Each number is 128 + 24 x the weight over its row's rms, rounded and kept within 0 to 255. Layers, rows and columns count from 0. Numbers have three digits each. The size before them is the row's rms in percent of the matrix's.

# layer 2 attention output (transposed), 640x640, rms 0.255, rows 38-127, columns 40-79
104:139132114158142149156134119164125119149128140138117096126104178134147102146136098129075122133137082163147121124093162110
094:127134119123139094108141116121147118146117160114133150092138149178144124139089102091147154159151116142103142102139122138
096:157122169143096109174148113098107119126119116126119144152125166143155145110105115139129097101148138091171115114124087070
096:087178176128113144058180114153105166132073146155140090172155157132113122160151126121105149071117149127145120126104159127
104:113131177141128168155150116108128190168158130147107142120173096159090097172120120115123123124122095117062142160133124119
102:104134167097147093173114139145084125155112156132124160181156118141179106134119133106099131162106181155137131128158154126
100:181129121095093157096105144106149117086153103133153157142168114101158138149135124128151117111126144111093092133102161120
097:093166141175127109092135174107117134134117117101161127132110096111184131113115127148156126164072172112107108131160142143
104:118082114137143103115146153131127114146138140107145144112145139138147085160066165155111113151157124150120141164140131114
099:152139147106134150122121186097133150140102109135128119107144167139104138132133121106083146116103117124128089125129147162
099:133116089142108112137123094088168089129165129182141091141118150140127125139157116125126128137114110108151137181151122131
098:124063107142136102137113104140112108120075141120135147101094157108128174106094083138168118140155143136113087095133116106
101:155133115122112110143142114133133130107096150100147132116130151172180168136140154132122150137134150068113115130093117079
096:128108111118174141094143152083152156095157120120097163154142131117117139130109110139119146137130165155191101146082105094
096:115119119123168116111105130139140134079130133127127112098112165100117072140155107162099141137111165089155120133112123141
106:184151098146178145092088132162148081135183129142095121153111141119125124114140168106152092110126187127124105121131150132
101:133141174137128167147098125126100109124147133166091127110117109146113129122114137139152137182159079155101122083114102144
103:162116115163129097118128104153117123115130129154120143115137110096112184134130179115133156145131097204099107115131106125
101:195133121110173117108135136101118076122147165091148151166132102143090102161144165085149140156110139168188151139109166123
095:101144137102121143116132135160089122123124146085112146099099133134127141162125151166115137133117139098123138107123123120
102:174137175156124128103145080102134105133113111160121128149116133139135138144120135143154117129129130094136067114122093148
099:112083140118129109137128114126096138087082135159162119140112095144097119120096185095143136148123121128145153081123161146
098:130130125133123120109097128125120116170139167102153092116091110161119156121126108128140146109113105132112158098139146160
106:130118075133143119075136105129128112131148098097112136130179136117153131069157092089130123103156127094114151156161123126
104:149081104158162129097155174094132121137121121134103163172152158169145113111083137084131120181114124183118162137107115117
096:118107189149129159099120097116117127126090128145125150089088119102099144139161097140132114123153097138182150120141129137
098:128130110132110106147088106121102132126149114141106121156134119074135156112086151160142129149100134119129132110126128092
100:112138105071104145142152133145121120158124133120143150101117135110146157163176153176076160089154111133145156138092087139
093:138131124109152138112140128084137114118118152123149124128125129126143173144092136134068118135119106114135180134113147126
097:122124112139112151134152133122119142119121125102127106053112127129108133158069095097117107133125125132118091115088114145
097:129171093104107111142102120109142141145114176117145141129089137119172130124179107097163128158128123117100116126117126155
102:134109125090153138111108138125118162186110130114147145133141115126153123159144101103134135131126122172092128111119098129
103:088189158176114079172097138123134105139137114155155145145132140151097133137134104136139130127093114129151127119167141130
101:125108111132102144142155104160095098122138117142132130134120120087121082125114151122116111141139167154075092119141110117
103:155161119123138127096136116142120134102104163122170090127138123106071134159110131123134138135132106145156159131126108137
098:107134098109127133105092127151126117099130173109144135126145117110127159090132118141114173115151152174090093147101102106
101:123102112128105148153181108091117157098133138144101144126115143131099057099168108130139116132128110108112147136118145116
102:131139102133156125117144152153109126131153146143161081111154091114122099144105120157165162143154134138090128127107135161
104:070094172084126131077129068099129114140105090161145104102099124078130142118140136160130132130120157133172095109130104137
104:088163141154144174131122097177119075149114160129110111145129114120095133132125118131186131156122131128137116115118121120
105:144138112123129158101120082154177168129105136112127158099127132109135186131135116095140089130120161153111157118099091190
102:086157133119188101137186125146123106117109153164120111143124116135149153115131162156132131143148122126163128183133150154
097:095146155132127148126139140114100109129139149053141156128121139117155174143179098159128116086146114127178155172143103111
101:127102203159117110100135137140163158068131114140122126129170154130140136138102125102142094094117122116169095132128146135
104:122092151142136108177099108129121135191130118129167132181091145183119102100152106103125141117163160110105126112136111149
105:136142138106161158113126188113164141146170111119133138121135118119147127081139149096142101113124136104099072138154159154
102:135064134133096141098124155117073132159128124136070117157133189163120098159105105081147119122135151114157101133107138087
100:127124157101116100130106130140156140127124139131127102142111123074104137153126110108156121136140138141153161160149130129
102:159096081175136115144111114141155132135124109150113100111113128110082105148173152080108119094126149120127147135127168139
097:101128157091103142106135126130139175129114130103139118160118142155140165123144134143096113144133155067150131123092137149
096:103127144136118141137152122124146107106089174116151148121108132082191131131139085102130132111107141135147117106125132132
100:111170128109108122170078136130145112124156121155140118110160107142136145138080146122112136120109171093183104170135165138
102:138110179151131142082150135140107123091124156139163134138132139103115121108078096119140116137129118128079122135114152126
098:128148140136130133078144178167111123083145114148159102158096144160127100147139111182135143100135142096177144125129173103
100:114112164107129162145129080156119080113082082104151124157117124200125114134080114132120131127132156125148135113119136121
095:143161145129093091114091133092131122086132143094130138128118156128127113106146112117117125141116081129092157119150163157
100:107119186147126113086122166127164162147161128134108135126116150133097125114140083122135133098091139117135145119147104117
093:155095119109122086146135141103132169129113118134128135128141131165122131134135142135130092123099165161127153121132118140
100:112109082136115149136084125148089146110152093127129128137122116127107118113140132158182144139143088138143153120128149164
113:100110156145118128154138071167101143157170139149143150132144159146150127157147070127106131136133168129164146146088107150
102:145111130109162113136169105111138136141137152122146140108096076121117143123137112147111095179128119120084125142100122130
099:095117130136103130117140090117164170145171103155127117130073137160140191115140153109134115112142161127113201135107069130
102:134129110129158116113134160106107135183115159124154099109116128121095173086153160128139116152114144165090135077143101094
100:088143127118121114132111116130112152111144166149116125125153130136125139152164141143135090159158135124127182097104138128
097:125116150142119154055101131123081142092129160100188110106145137140110137139135114118095122111129133148124140127119153153
102:145102118109157097185146114157126127142120119116111124103141153176115119156121172142146111151128119124130170157126121152
097:137153154114154137140140112142126144120127117081109144149128097066143115130123097094149134098131155099152093162123160102
097:125108123150146106123089102107142101100117104130147127157132121151100161127104141106151104164121120094138123171117118114
101:129116110121102113145090133139143171162145139101109131126123119105144137139159137120125143104134133134171085125123142102
101:078130133109133096157162173161128112120145094166164067096157144112137158141119144136104155152084113179143132104118160112
100:107136139106115127058159151129129145079135147122112105162157129121155103115115113123124119097091128154126127127133094149
096:115157130127132152092163142086123108166166115139111116088139140121094173114110122126123120113109150110097124142174176151
101:195084125142167137125123113153141130105164117152174185128166140126180104145159110119100135123145117154160097131125098147
099:087143148080091113103109159124124139174108146123143125171138085162155150129125117143127150132099123142122175133102106156
099:156100144130118133104135131151125133069135131143139142108127101117143182115152138083127139154114149120153178103118111157
102:136168123113095171106119120138106116114126140143100128120174122090135128113161118109106094138144102129145121159114143138
103:135109167096135099094164118143132125067072070122152150142089131106159135135101175109145106151128147118101101082133183154
097:136133131144139122122164146130113125156112148110175136157138132143127084162124093138157149139140097110101141148155114164
094:113132129034122118118112153139147158108125164125102098149077110118111143147129133114140133124100107113154107163128127140
096:123089114102113124144083138129144107124157125111120126111137125178094171141135116124149157109126162122084136115129112170
100:101129140112102129123140089148161124101123107159135131109167105134148143141128136141119072134109115114158116097156163142
104:078156117161173119134139120109108112146156148090119123143176113103101109117097157166126175146115117137088117125127129135
102:144144134124094106118146103114118126125148096110127087123073130154106152111134143128117132098160115086140148130100102128
098:123189173129091169097132139135151097133135081121129139142103159195155132100129116101173096113115143111116124112161109121
097:161110151125113143127142130131119149108148140108133116151124164141179112128119142091115145170145080127131153116125116113
103:145128125118154132116144104127106109113103111112141105166139080156141142153131142155134106118149154141132080149137118096
106:122093087158139108132101150130129110149135078151115100127114142138145126145180117110093134129118154130146143111075134098
094:151155150156122121092131115134161122144164107119140116136141138157144106077131143114138117098130142145154085132130113127
103:156164091101127130145114113127127077154114114124139116117073096104076099124142119158108078089155132150173121131166150150
105:097169163102135123178118161142131161127138128118150135096151100136139155153142103080128173151140093119152121096146106144
# layer 2 attention value, 640x640, rms 0.0865, rows 39-127, columns 40-79
098:109137145127128117162183159113087136111173096133149125162117118137167147142118158093119143150171088136133112101144150112
099:117088120099150138079119141113133162145154126121171094165142132121136153159119180105165154130142128121135126172126128131
100:177133116131114099136150138151111096139128108109136154109102126176104136128124153152118170161132129121122155117130118135
105:118097108093113084095109104132128123126107127082151119180077154142095169126165160138168154126198134125146147114149136183
103:119163151124124113155146114113070121133142104161152134111103109180119122090098109103147132141108132097131135095105107140
102:133082139112102123163116130139126128122137126089144128165111157108154133137105129094051144098140090122144187102157111130
098:121140109097126125113158134148160156138106126115083102133115135147123124144150169122122093098180130167116128120135117078
104:080180141126165140149118093093104100141100101108089126162148149108133140144126102128129089118054131120132086100155152138
101:127139154130149081112122108150106107114124103141123120138127114113131124136120154118158164125126160104148159129145105147
101:111153127115174113178122127170110120132109140099102119088164130113138134081151114099185142108094132087116104094130133130
101:131150116143130119150103106094156135084110133109111068142160108141125091153153129138146123126106162151146111180153124139
100:136171150116148154111081131107137111153154143139079110104129173136136140142107092161105095102095119132185109138137159153
098:174144107116110105112135104099077109104120165164121133177111127156134072116151129178115126116111129138115103136154084118
098:132129128127100106129138150111122085105125108114127141110173143142122169181116156092191097124148124185113118086111139101
105:144137084121106102103103109085099140142138185130099167107148189104153142096082139135097163147120098098150099139108118087
101:102127180111140149108128107097121143139080088146137165125147073129140135147094121126139084114115110125112140148134145120
102:131131105133125109105113143140145158108115144111148123108077136078144129088102145153120109138143112100133121137130136166
101:140113153140103141113159135128167088138104125143082161159146158176135095133125139133093122101123137141111153139126147117
094:131121131121098125133138151137168126148117130136158153162116133150106152127124147169103104080126100166098129154156172152
100:137092094068106128140135094113120130142076124116121104151137161125172154146143169128144097083135153126157148147134132112
099:156166147104094159101143136134118136134117188116131162136148147102128162128137127131122121127159162112130142072127153114
100:122129132121112124152147134144098106107119104148145112104156152099156139144158157122134124111111131085118114144147137092
103:125176107118095132132120127157149125108117091181099134107162135068101158137120152129114126121145102100126094128073118134
104:101154114143102126143156095062097146178145129128162138121141104132133141121124100107136100112122115100088100129117139095
097:135119131151095121141116118148160105096142111134098085167118148113141087104168122134129134133102136156111143147130182193
100:180092156115109149139132172140146140079087121141126164096119113172121139175192120134127155096145100099140136076134090106
100:154147118118115120095139172116103162133151151094149110161166157124164124116133128140165133127080144121118113083162162143
096:115153132134148111121151121146133121152117145098164103122151139120134150134159114122138182131131151181114144153155137157
100:160170085145116128112141084158163148142161114131103112136102109121128127114134144164117118155165129136121113126101145126
099:131080123123092182120121165183129126121170125137114123131094178160127121126140132131126095111102149122117097127138122091
102:151135111179118135169158118112135134105127106111096092120104102111083077132097176099104136152142137131110129135094124142
104:145101151099120153161156133154122126116080134145109107124100116124188110129117144106144115161115149124094121080116137112
102:168098118130147102141114149062100139099079144137143156105133107121116147094089113139135140117102105099131137130068119176
101:139141092145129122147117144126110116132143050060120134161177120111181109090144154089111136176177142145106131144139094126
098:116119094138165145125115139140145198104124104115117095115114053132136096126121099133127123137113147113168129147176122140
102:097154083138134048139099089154077111117136121123137093125111122129094178118130124141098138145143108131119142168108112159
101:144135143122126126130097135129121115127148122093115160163143127126111154105082098143148099094140141099207110154132106121
105:124153146129139151111148125159131147137114122105107141156120139166117101147132154154128111157123140093122132132124147102
103:130132118147121149137155114116114131124114132106098117169110126110110143171125173146134132108133118124161132213134139123
103:155124153140094083139105108161094164141118166152105111097150133134122141149122171132091171116150125118173157129127137113
102:168143154169155091107129125096140162141136120129079157171116135122099128151168058160130130111129105087144118133140117124
098:150129143124174141121146104154159152131166114118110119179131112142130137136136130134102138125059120126122115092173119167
103:116141111080145148085134118073086157205148118118142143142097158116160126107107123119133120119120188146126160157105147152
104:104168125132128129148133170126108145154127134182119114152148115111127128108134170166121111155114093139102098129119154112
105:075132116155145124166104126134110144098144134160107169117143109145139168145087124152144142127128110118161136135150115147
102:119165139090147163153123110089135123100115133160159151110135139120082146137170136114165152087145121153108153164097117111
103:115104127146107147146151062154110122123187101125117177088143114135166102078121103107130150145134089108135152124144085115
100:108186119140124107126130110118121139136123166131114124138127122127118134137133132126129133128140128138137117115100094154
100:142104087131117175130145155106117111157134095124142148126110123075105116087166119167108158116146131156091098121118139110
098:136112146121077070113120134145132126138112112131132108119110093118141101134085133144163072180134158119117152151091137158
100:140079131125176146093155114164103116140132148130178139133108143112128132101150092100147110169127111153125124155118168099
101:113124128150109106137132079142177112137169097140097152138118142110145165117158136112154140139147124100142136082128144133
098:158139102107127130164137143132152099137145146125092147123153137153197169130069144152130114143137135125131109102158132122
100:159154092164113112129169151122135121154118144130149107094144100132140177136109121136167151086103153101112149135097108184
098:121102097168141083146150117148149143162153106165107141114102107097110121126112073117140182126155129137144139143170116132
099:140117058095161161172129120120124108114125085103111111130138148101150119126140131164114075111143143102132095118143126136
096:149169111163119106131118077126137112121163096141149130117120121154100151078136122112091114097167114128092141166126167099
100:133106126133153174101132122125179103125132155113135129105155101147132156076100161090111116134105123144125139125153103111
113:165172098135157095132164112120114148142133119117087103143119117119111171098128159132134133141182143124135101155133155144
103:107107126138137101118119139126122089149151163163135106133149163156105130139129130121124153146134098127149158130109076125
099:188127117114124167125151190101088154130110141126122125074114159160180086128154131131134133147091113121155159144112130088
101:133155119153103063126104140144104142102145151129135151142116153076071096157174154110141128123130136119110160155151111111
101:148141097129124110134141101134117177161120123144126153093095136154134150160122132115113106164110100139130121077149153156
098:140113132163086104132127108163120135115125110122109120107130168106102147142130102124145116121146115123153121107132131144
103:112112163139102135122081113138105162155123147063161101150132099151130107112126109071112134140124111105110077110143099166
099:140134126096100134156091108165146147109150126143103155125105096145119128117110108141084126137116148112169152111089103112
100:159122151140069127095138112082167148176116139127130147120170126140128129132162153114131154129155132122137122120127145144
099:105140106070119140112148125109098127132139146116132105132139088134086087152116159127139125116111168119101120093140138148
104:126122112184128080072156119105200120159065140135148133124114124142103095109165120105118116158119113053134129119126155112
102:095067120120125083141132112131129136147134132091136117149101125109153154131151089121116143156138115132135135119124106114
100:150134185143130134123123111156127140117091132141141109122095140108120118139131117117098152100176060125147129148116139104
102:127152138185081125111130158156083129120136161093158130113118145134091131105084094143118111112132139141094105107126125132
101:148131132122139145133162135119179133153093153175110128133090106122105133139154120141137122149134094144123109138152131138
101:086136114108136103174103113107132135153138117111138199091147109107119122141078198117094120107118111158110114100162127150
104:117102116128133151116116073127144159127146143109170165094094106145139125173089143126170125136147153100144181105147122163
101:141142154094183142110155102136113119124164131112112137138108118093080164116154078139115097090116140151123168139109101151
098:115099171147141153126147142124075098125106120090098120128123100105120122089152118156087109077136137109177109115148094129
094:106145117128116164127120091096128134126136132137154137135151162185150091113145134121098134153086104133087124135082137119
096:116112134116096119137141154127173138107091134160116111105133098132124102133115126131130098147122149097108140145117190148
101:114095080100103113162124112108097114143159152132174103136116144156096119130152142136105123157136121134130103119128148086
101:137131109129138090115121078135144110167164148157141070143127126121158116131128126100134088087118122120158122146137160132
099:142103129127161126128154147097120139146160102114140122133170097106092117166132166153114167130113136171107147130163147100
097:105119141115165126177118162160127143155100146172145134115157146106126141111191120132104144129139118134129147162120130128
096:127118128078100114130119139090132130179120122138154121154146083121109156137120123163174131110127143105166125135109102127
104:095141137098088131142077144101152140151077092139128121102112166118130130131134171087078143120138088132148139131099162146
107:135151119138087142124166129129133128102085115129158134084132098083083123119122128135143140118124100126149126127084135131
098:162132126148117150128139174131109121152140160143126173101116152133147071125130125186110113124143119100085131149048136149
105:097080112116124128078178133151162103098131134113129092129165125124103124149141153117131128123103137090090106054126158109
102:124147098147101125126148169111141075155107150114161117119134115066148146145124113099138122113147073164150138149124091118
# layer 2 attention query, 640x640, rms 0.0892, rows 128-205, columns 40-79
075:137180118149146157126112092093130114124138126114122118108127136112090182139146095136115150099160091122113125151072135108
092:100087130136170133172141080149139096117106068127106138119123118151135116066102114095128101129142151103114139146132103084
099:153156103127116148150188127150148083103127100144168159135124155090143167135164146173181171144111114103069113126132163085
095:130180118157100136120140134128093164134137141124099132121118132114139113098151128103132153102139134108106156114108129094
091:149106123114128148121126139150118158128107154158118106152098105128136133177126120156145070144126128123149124120103117145
099:130179133102107114142119091150124191115110139100142096166146123140082121112136110121145178103116118129130106170135156137
093:137122127171128124129107134139115145179107109106097135098116094133115136126135061124122095116104095165126134094126156096
097:130166118142115117170131113138070115140128125080128095099142132150105132112149139160128123112135084133147131144125114138
110:157136175132153138121123139160097140124111127095123082112157103121102163089120169113105122129146118134124060126098117129
097:146123136126139099066155137134155116116132137130151083121091123141142136146156157148127121138146145174125110106148127085
103:111174171126119147142175128155168131114146145144132137136133138112112158084143075146147144150139140132147092181112126097
106:109119183120107141149120098144117152081079147118121129138113111092158156125130102121130104140157117083126171137091181153
102:119172112129112169115127158153123137105151095122139133121146125089151126118151111148102113145169134142138119133176130111
100:144138116124097115159107116135118168070137100117121151114119135127151124140137160138124119151109154141081140112145146159
097:120148152139159124157115108145109141154135145115120131107132157122102147081136113124066104158132086099177111085110103156
109:088169106095123104087076117141153150132102126135142152147118141108128120128144125118113140124111098122126107155087166125
102:112130094134112117191159078144119089109145124106108137092140114124123141127144099073106133120146133113146126125118089117
098:108144160146099129074126128124112115124093153115140144131155096076132165123097133159149135135165126143143114075118116126
102:140138118106161099071161137123154122166111155139098143135128119175144140138119143139120087189103113135083166130103131059
101:108115127122117138092079133140073145110104153121115112122109166119124137155158131115115139169130094122141135107127131149
097:130142112151113123142136093090134120141130170143139087122173085136138166145128132115123172130112139106129157124138139121
099:137114098079169114073110127123101069119158109147148117134120097118140086154144117132145154111120142122117157110155094103
104:120134140137144139130155137140132146124136139106147121111125100122160120162174146168125084134156142147118078090102092135
101:126108110147116111171138145135152136129164116115128135144122108119143053156162153104163110143135132097105133102134151146
102:119128106113126134116126143093129143125125153119137147146141134153143125150127147145157131179137099095174150146154174134
106:146116122127152177155118121116125108111109050142185100121140150146128109160106113132094144137086094128143128173115107149
098:134100131124101123171086112103151131140101109110152111130115123070113104115141113116144124129100158147129143097147110126
104:123129107100139124194088149106098126114166157161109142100113126107133134138132112137142102125110110153158148102085073113
095:107145110136125115128131097122165159174135170113141112150114133115147107163169090100156177133123164085116120107149100152
107:113106077117114122169130145128103098124137147113125107057140121099179145117132090131107140101116123171116108085138147126
099:101127091150091138175107126164103122066156112133099145145108091130129163097161124129143132144107111136113131155146153164
106:133110089110180113124172121125136127106097155115094136176107128129162120143132128146113123137124188117105121175156161146
106:157126149160093127165150118115114115129131125130126138128106134113153141112111112139137140101116182143147124114132104128
096:108085054086113124119125153143152126113143150147084118110112109151103124137151115181153142162188064157150152121110182132
095:122126148165168145108126135139102124124138143135140138107130089116073134151106079150138130124138187126102136071105117102
107:164103136117129135136133121144095205105140142088133077161122139130116100137112103159135147117101144110179119142168110135
105:175139124135135129135149143141168096095075158080133137116107112125050116121151139105153117127125138124129179080140152122
112:073109104161110123144151121087116078130157120157129140145137149118145098101096127115136158130156149142135144144077159176
103:067133133096114147125085150108108127165074103120083109138164163145116084131150131099125126136145157100112051129128118138
093:123100099086118161122087155119141111119122158106084158131117154130132134083102115099137096088197127102124115112104145121
103:137128156152091120115104135109182133139074108136113112107152098139129098142139124121101098145133128115120137153148144128
094:137121097132151077138111116097109150129135128107155145127149127130131109137191131115109115122092126175111074167127179168
107:101096115153112130152119137133114125091111139141133106139149126105126146145138075147125107140173104108135156088108134176
099:134154120150115154114094135099148097115121147168068092172147117108153136164128099106079135122133156162146088120143120149
095:144100128100147117108147154149149154108141147120154147121135138096157126100143150147085046103152131102135133082140134151
104:130116195167117143169149106165108130100098111101109077158130132150101134131084131131153122124172157127113113202121084081
107:084133163133089136127143127133145109153152150120121148070120123139105116117102167104116134125116113102102141109169140168
105:113134097122117131101131176160122172132147172127108116088133135123156115130106100133089088124143151144165153131100154139
102:143152116114193149125093088121172104120121155125094127110121127091109119124094098108114152156133094136129142115111132205
101:147153101100135118130147134141146164119141128107137085143156140150166111133138113069101144134109087137113105123103108134
103:136129101136136120101189157175149123110099160127129084100125122077174084131150112159145122134142153167108129115135106129
109:162154143136110140090149131089152113156108122138152142179127103127147169151133149106133144113147133165123126070130144109
100:124153106125158158131097108103129100145123104144102157153143099110124160131118114161181119108145138121104120127184150113
105:146153161104152124137117153117144121142105133142110120113116129147139111146133101157096131098128147095107128124102127127
106:142122149130100164101144099165117135121131157123100129095094114105154115121144104148132136097130155137134115122182127141
105:168118133118123132203114135148117098084151108092120149131139114103123078112112160080105175126117128079155114106156133129
102:126151146110121168161124135152121151088130167171114099156140109143124133137155162140173172130128071080154143137181116137
105:115148091102132099117152107097168148138098120149118103166165114093169147156160129137160150109149112123138105121121140135
108:111134098104136165095141138146105089106113143146106110150142138114140118088113123118160130086124113138122134123169101115
097:133144110104115100113128131138097138099115096097123135102130134161148114107141161143096115104164122147107098120139160141
107:147089097113136141176077154116098128122130138140113129141107142113153118131102146143144113149138123111125130109095151140
099:109157103123126087125123090113170150105149123111167121087132115078130158133153112080161164125124089091113121130117123149
102:109132095147125111140137123079106119145127144117098159109137106126106106144158103103117090150123117095105123118123103113
100:076137109148149123124170133132146137112114128153113156160150142091120137142154127095104117122125080138133136156125085159
101:169154121122112124124121099104113151144128144098121122141129121169136127140155139123120168101134107137119091109123126107
097:107146142152190122152136181095167153102119152114128148116124142135154138101121107173135141097051154111151125140096124115
097:113122096115111128104115145145109174154136137113135121155153126143125085127119099133098170116128115134116079151150123097
092:136138135194093131129142115152105186121089118109137123123119121166160122145145114106134182082113168123119128140151147147
093:170137125115127152103126115104132129135085164113123135120142142182106145163086151135137110140115180150094150103122108134
102:116105130128059122123122067130184168126103154108112169163112109138116132150105102147082128154112133156104120124118137105
088:136157121085132132057115116085129141153149117105148117122104127139158122145105158115142157136186121081138092124158128086
099:098121072127162132129113144120122121140098104166091139153104108125127125155123125116140140110153107176135130118159173122
107:095127136115122117125153121125129119114149085113106115122129092118133137129085158110142127167143097166097146137115123103
108:123141125096119132093126095151120162101120138116135097130097152151091125104120126148154137125130128096147108101083130086
090:123170139111109135146157154096110124098152144105140126149114142143121129111145143100054154069126126110117156149147102136
101:103138141147127071139165113136112113123159155158084162155124113133186137099104120097131125103149139139126144181139153130
103:081102153152144106093192143160099129111109143094131113100125121162122121138110126158117105134097152134119164103108186135
094:126145123125121157116145091116135129097128149159151105135105109103090116104127118128140108145142116139154150172100106153
# layer 2 attention key, 640x640, rms 0.0864, rows 128-204, columns 40-79
086:154131096126137177142148138132131139152078124116115131138117118146127102134120149117107129133142133127161150145135113152
099:179128136131154168124110091128132146115144128128140158095163101098128135172131092146137163178128126091086173086131152140
097:135181176176160112092112135122147164104134158098100113138110100109122127088107093121133110122138136157131129118148127115
090:091134093125140117089119154153129109172126103147139130096106120152169134104133145081113133125149118087109108085137113109
091:136139135133112095146088084107147149106115098139132108159142122135114093141147141139140150138074125135098171180121130144
102:141124154157144135148100162127086139111117143120095120117143094110140135112104125138075126135135150102133100107130121127
089:066160151133148115092105135156136129129186088125120151137137160112120097119124165125112143131156152133111098146130135108
099:094116115149141097117124102130160119113089093148115142105122151201151164148118098142153135135123141115068101161138122115
111:124140080125124098138156147140120163105100134107096164111114136128143134095104080104121128125139163148103130098212128130
097:139082160129092122152113109147092145136128124137165156139116121105127123113129114130116110116088106078135153145132183111
106:071086091141102077101100164151128125201186097117167106099096162139153174104098167152122137116120112122117120087095158073
103:123154173181107169152135144120119146135111111101096133103140191161121143131124124165110139114118154168112134151159161093
099:106106156130098174114139134094161143157092069137127115146107172110121129119135107119093107127142147125157135141119113172
099:105108106107148134117178160147127129166153135133106136115119169147126141122149116127118128137128124114155174151129088115
098:112112122128169167136117110126180156108148095158165164123159084152113132130130149157139131122130162146128139099191102113
108:154113176145144116134130089125138148079141143142135118114131165112095147127117135126126115149164132132148138112144119126
102:144159141138140114140089109145134129136152108111127136127103124168085137124109117161110150148133116160123106121091098129
101:148123116184150123073113095126130074127137167176133108154124105138126132149160110147122148156113121126112144119163154132
101:144068152138099160119123146127119110133120146108114123158115111146078104145127147113165130091129114124145144120114122122
095:134114146147161166102123102128155080100200135107134175125142081123150106141124156116149068140113166145182142124122116116
096:147133146112161142146116094153100141125155094176130137123130142140118149129150177132113159041178118129105153103123106126
098:145168147105156161093127150109107169132163171132112136135139092130156159109109152100123161140120103107177126094095124140
098:157097119165131101148130120111139116159092110127141117179141132122145109153151145125135140089127154148085133125120138149
105:148163132132127148140114117166124099120153100119114146107139163123175128088081142124090116125113139113163142107161094112
100:132139079148105112098166096142150080073078114129122128117156127092135134148127110102165122090141124123098108125128124110
098:120080199129142091130107082157152121143153169127158100160148161123155135133121146125152138122120194156141111147104103141
099:098137120152127166155154126133129089090131126156161124116100171117134196155129123102097170126146143145115116148102126112
103:171171104106098132051124129167144148133092154129128116131134131151098128116110110109139130135142052178132098168122155147
093:140137141079109128116145135140139113086090120128094119138090111142121111117117173181137134130062103121132139115110132141
101:103145139166130137140150102124154138127110062140146115153113161158120121107118093138072135153169140100126134117150118126
101:153123060091161157134160129115135134144136125109137109152181175144126108148126116151114148129136047121153106137122054116
105:164201118113124142146088116131121180154083132118131109134157124110152131141113113139129155091125115126112134128148087132
103:101134128154095134141095165131120075118118135149147170124172147119149131150145117176111139172126088147110119149130127147
099:134159172141157125140120126131127091156137161139123082165151110147127124121113107130148143146083114110112105146105118122
095:196137152120139151120127104138128136164114121118124113117113161110140182140110153099123117167143113121126153184085137170
106:096160095148117107094124151086128102131094094163124071134152135104153188146150087106114152126101169141112106164122105104
102:117160105181107127124109095132097134146160114103146157102134143151116108150125172079169118112158133140119154083131116132
106:154137087095156161117158120154144159122068105130151106132114126169127139148135097166128148128118149091117170089222062111
099:144109083153149086150111082149107170108130160116164108089125121114164102105117094091100086128131123093130162130136153120
096:161133092122108083147134079134130116092094116157198116136121150102107083134103144140115126113102069152118157110132152087
108:157104140117156143148110119146118124094143184117143086169116118120110137120158135124144125099149117115123158109133102124
104:128138107111171184181115159148125149154137132118109121124151117111131119137131155139096172122139107128142085111164097122
108:132099130109110116160129135120107191104126090133106074135151152135113130159117122150101113109131110125142106149146105101
101:098124112089130097190124134142112118141128166120109099138119121112098104107147184137097110178098129125136160144126159122
101:154102135151054110123124118166134142119098149128148167140132124158115125131137138103109124110114096121151121131151145099
104:181140135137142088159136118074156137133143135135161137101117096136130107153159108148143131148095168137092157112129163184
104:150135131121155152148133101121118119110128110120107098137110153140151110122146137119130108140142114163124117142103121140
100:117124120127143140101112174130129108143114103144101121143167102131120148143122127146096145175095090095122102158125175118
102:147110163145088101108124111118138123150157088102190123160137150137155120116135151156150116129104124141160118118146117128
100:096153117121113113133097139067157133101177078124089148124135154083122122143144106159108127115173109120116128116139159135
098:128152107106131165099117110099127164151185122129129193174109124132138136133143111116152127127141098141154132109197132166
104:102079126148173123127078128139124154108087146098129114125122095130108068088116128133138121123125143090103123130144140111
099:144110141124159097149126177102110103153092138164093076097091130121113130109162109152122161088085139089125135123101140138
101:118134130131124117170117120104136109152109130149177130089133148107121123119108159134108139142131131166188161159108175112
104:134100135122121127142174139133102148147179100143116121129074146135098149133140110155113122132133084105139135125121151140
103:105130133161181085127124119166142112152126106113114157111143096139140137145141106099124107155163132138108065157115121181
106:143131124120133114099117153131139143113158097113111139138087176108135094102115132159130141112145128130112136151139120151
107:120150126155141138135128147109116150091159119143115120121116134141123092168144098123099160123169117122151129128106153121
105:097171135089149113176112115112089072112130126153125141150130104135103122145121145137130125147153172138112137138135156147
096:106144163101140088107093126138120086095106103137162106089132106113106125164110110108092144123125153138109175075201120119
102:088208099170059129105168148124107127167141115141129125125156133082145121140126117181154160133171119153142137129134095119
101:136114118084110106178127119158097108150133121125114130094145110167132168122156125143096144114097092147142151101127116137
097:163105121082162162165131112155155153101107133115169113173089171145140119139130123109108123144147122138124128102115146157
097:143084146098130149108130121111110161119149126138171131127086142125132122103109147159142119115126165126160089145087107103
102:067136170188122118077168135145101109142137128147138158103170150135147169103140112089143166115149116144082142174137134115
100:123105126132121131160117095136151124112104095099129137142124105167122108148118156091080092114130117121084145114147188134
096:109110154143120092108093099178114172161109121145091138131072153100123130131149146084144137070153143135120109135127089123
096:175154141081149099123117142109148093102151141120154125121142154161139123127140123136169120115123093138135131126105108117
088:160087143123122066113085131146119137131197130078125146119116129084150119102129119095099107164168131124131073127168146104
100:087124146131136128116157117179086109151137106111124130151163125119090127173164156101136169143117138117124135180125174162
092:125110097103135089111185093143131092159106136144093149165101135091134117121149110120128181153129165121125166125123160122
097:165089140060097120176129125140133132119136166147125081148143143139113135160142164141122127125117116120129131123179137116
105:130102173103175129164169108173144143117091095147121148125155134138095132130160112115155190146145174108085142126085098140
103:132193078140113127088145096141109112177116162121104170148122122104126173111140132124090160162142135163085115136153133155
085:115146115098145126125129111157123115148112123136111153138078165094137142148122159133149121145137125160094111171142129142
102:149162167135142138099147131121124097162098109123144118100133115115126168114154097095120135131127135118148150095120128120
107:098108090125105158108170152124167147122119127118129159145110078127096077153129195147116104148168151087124104154137105117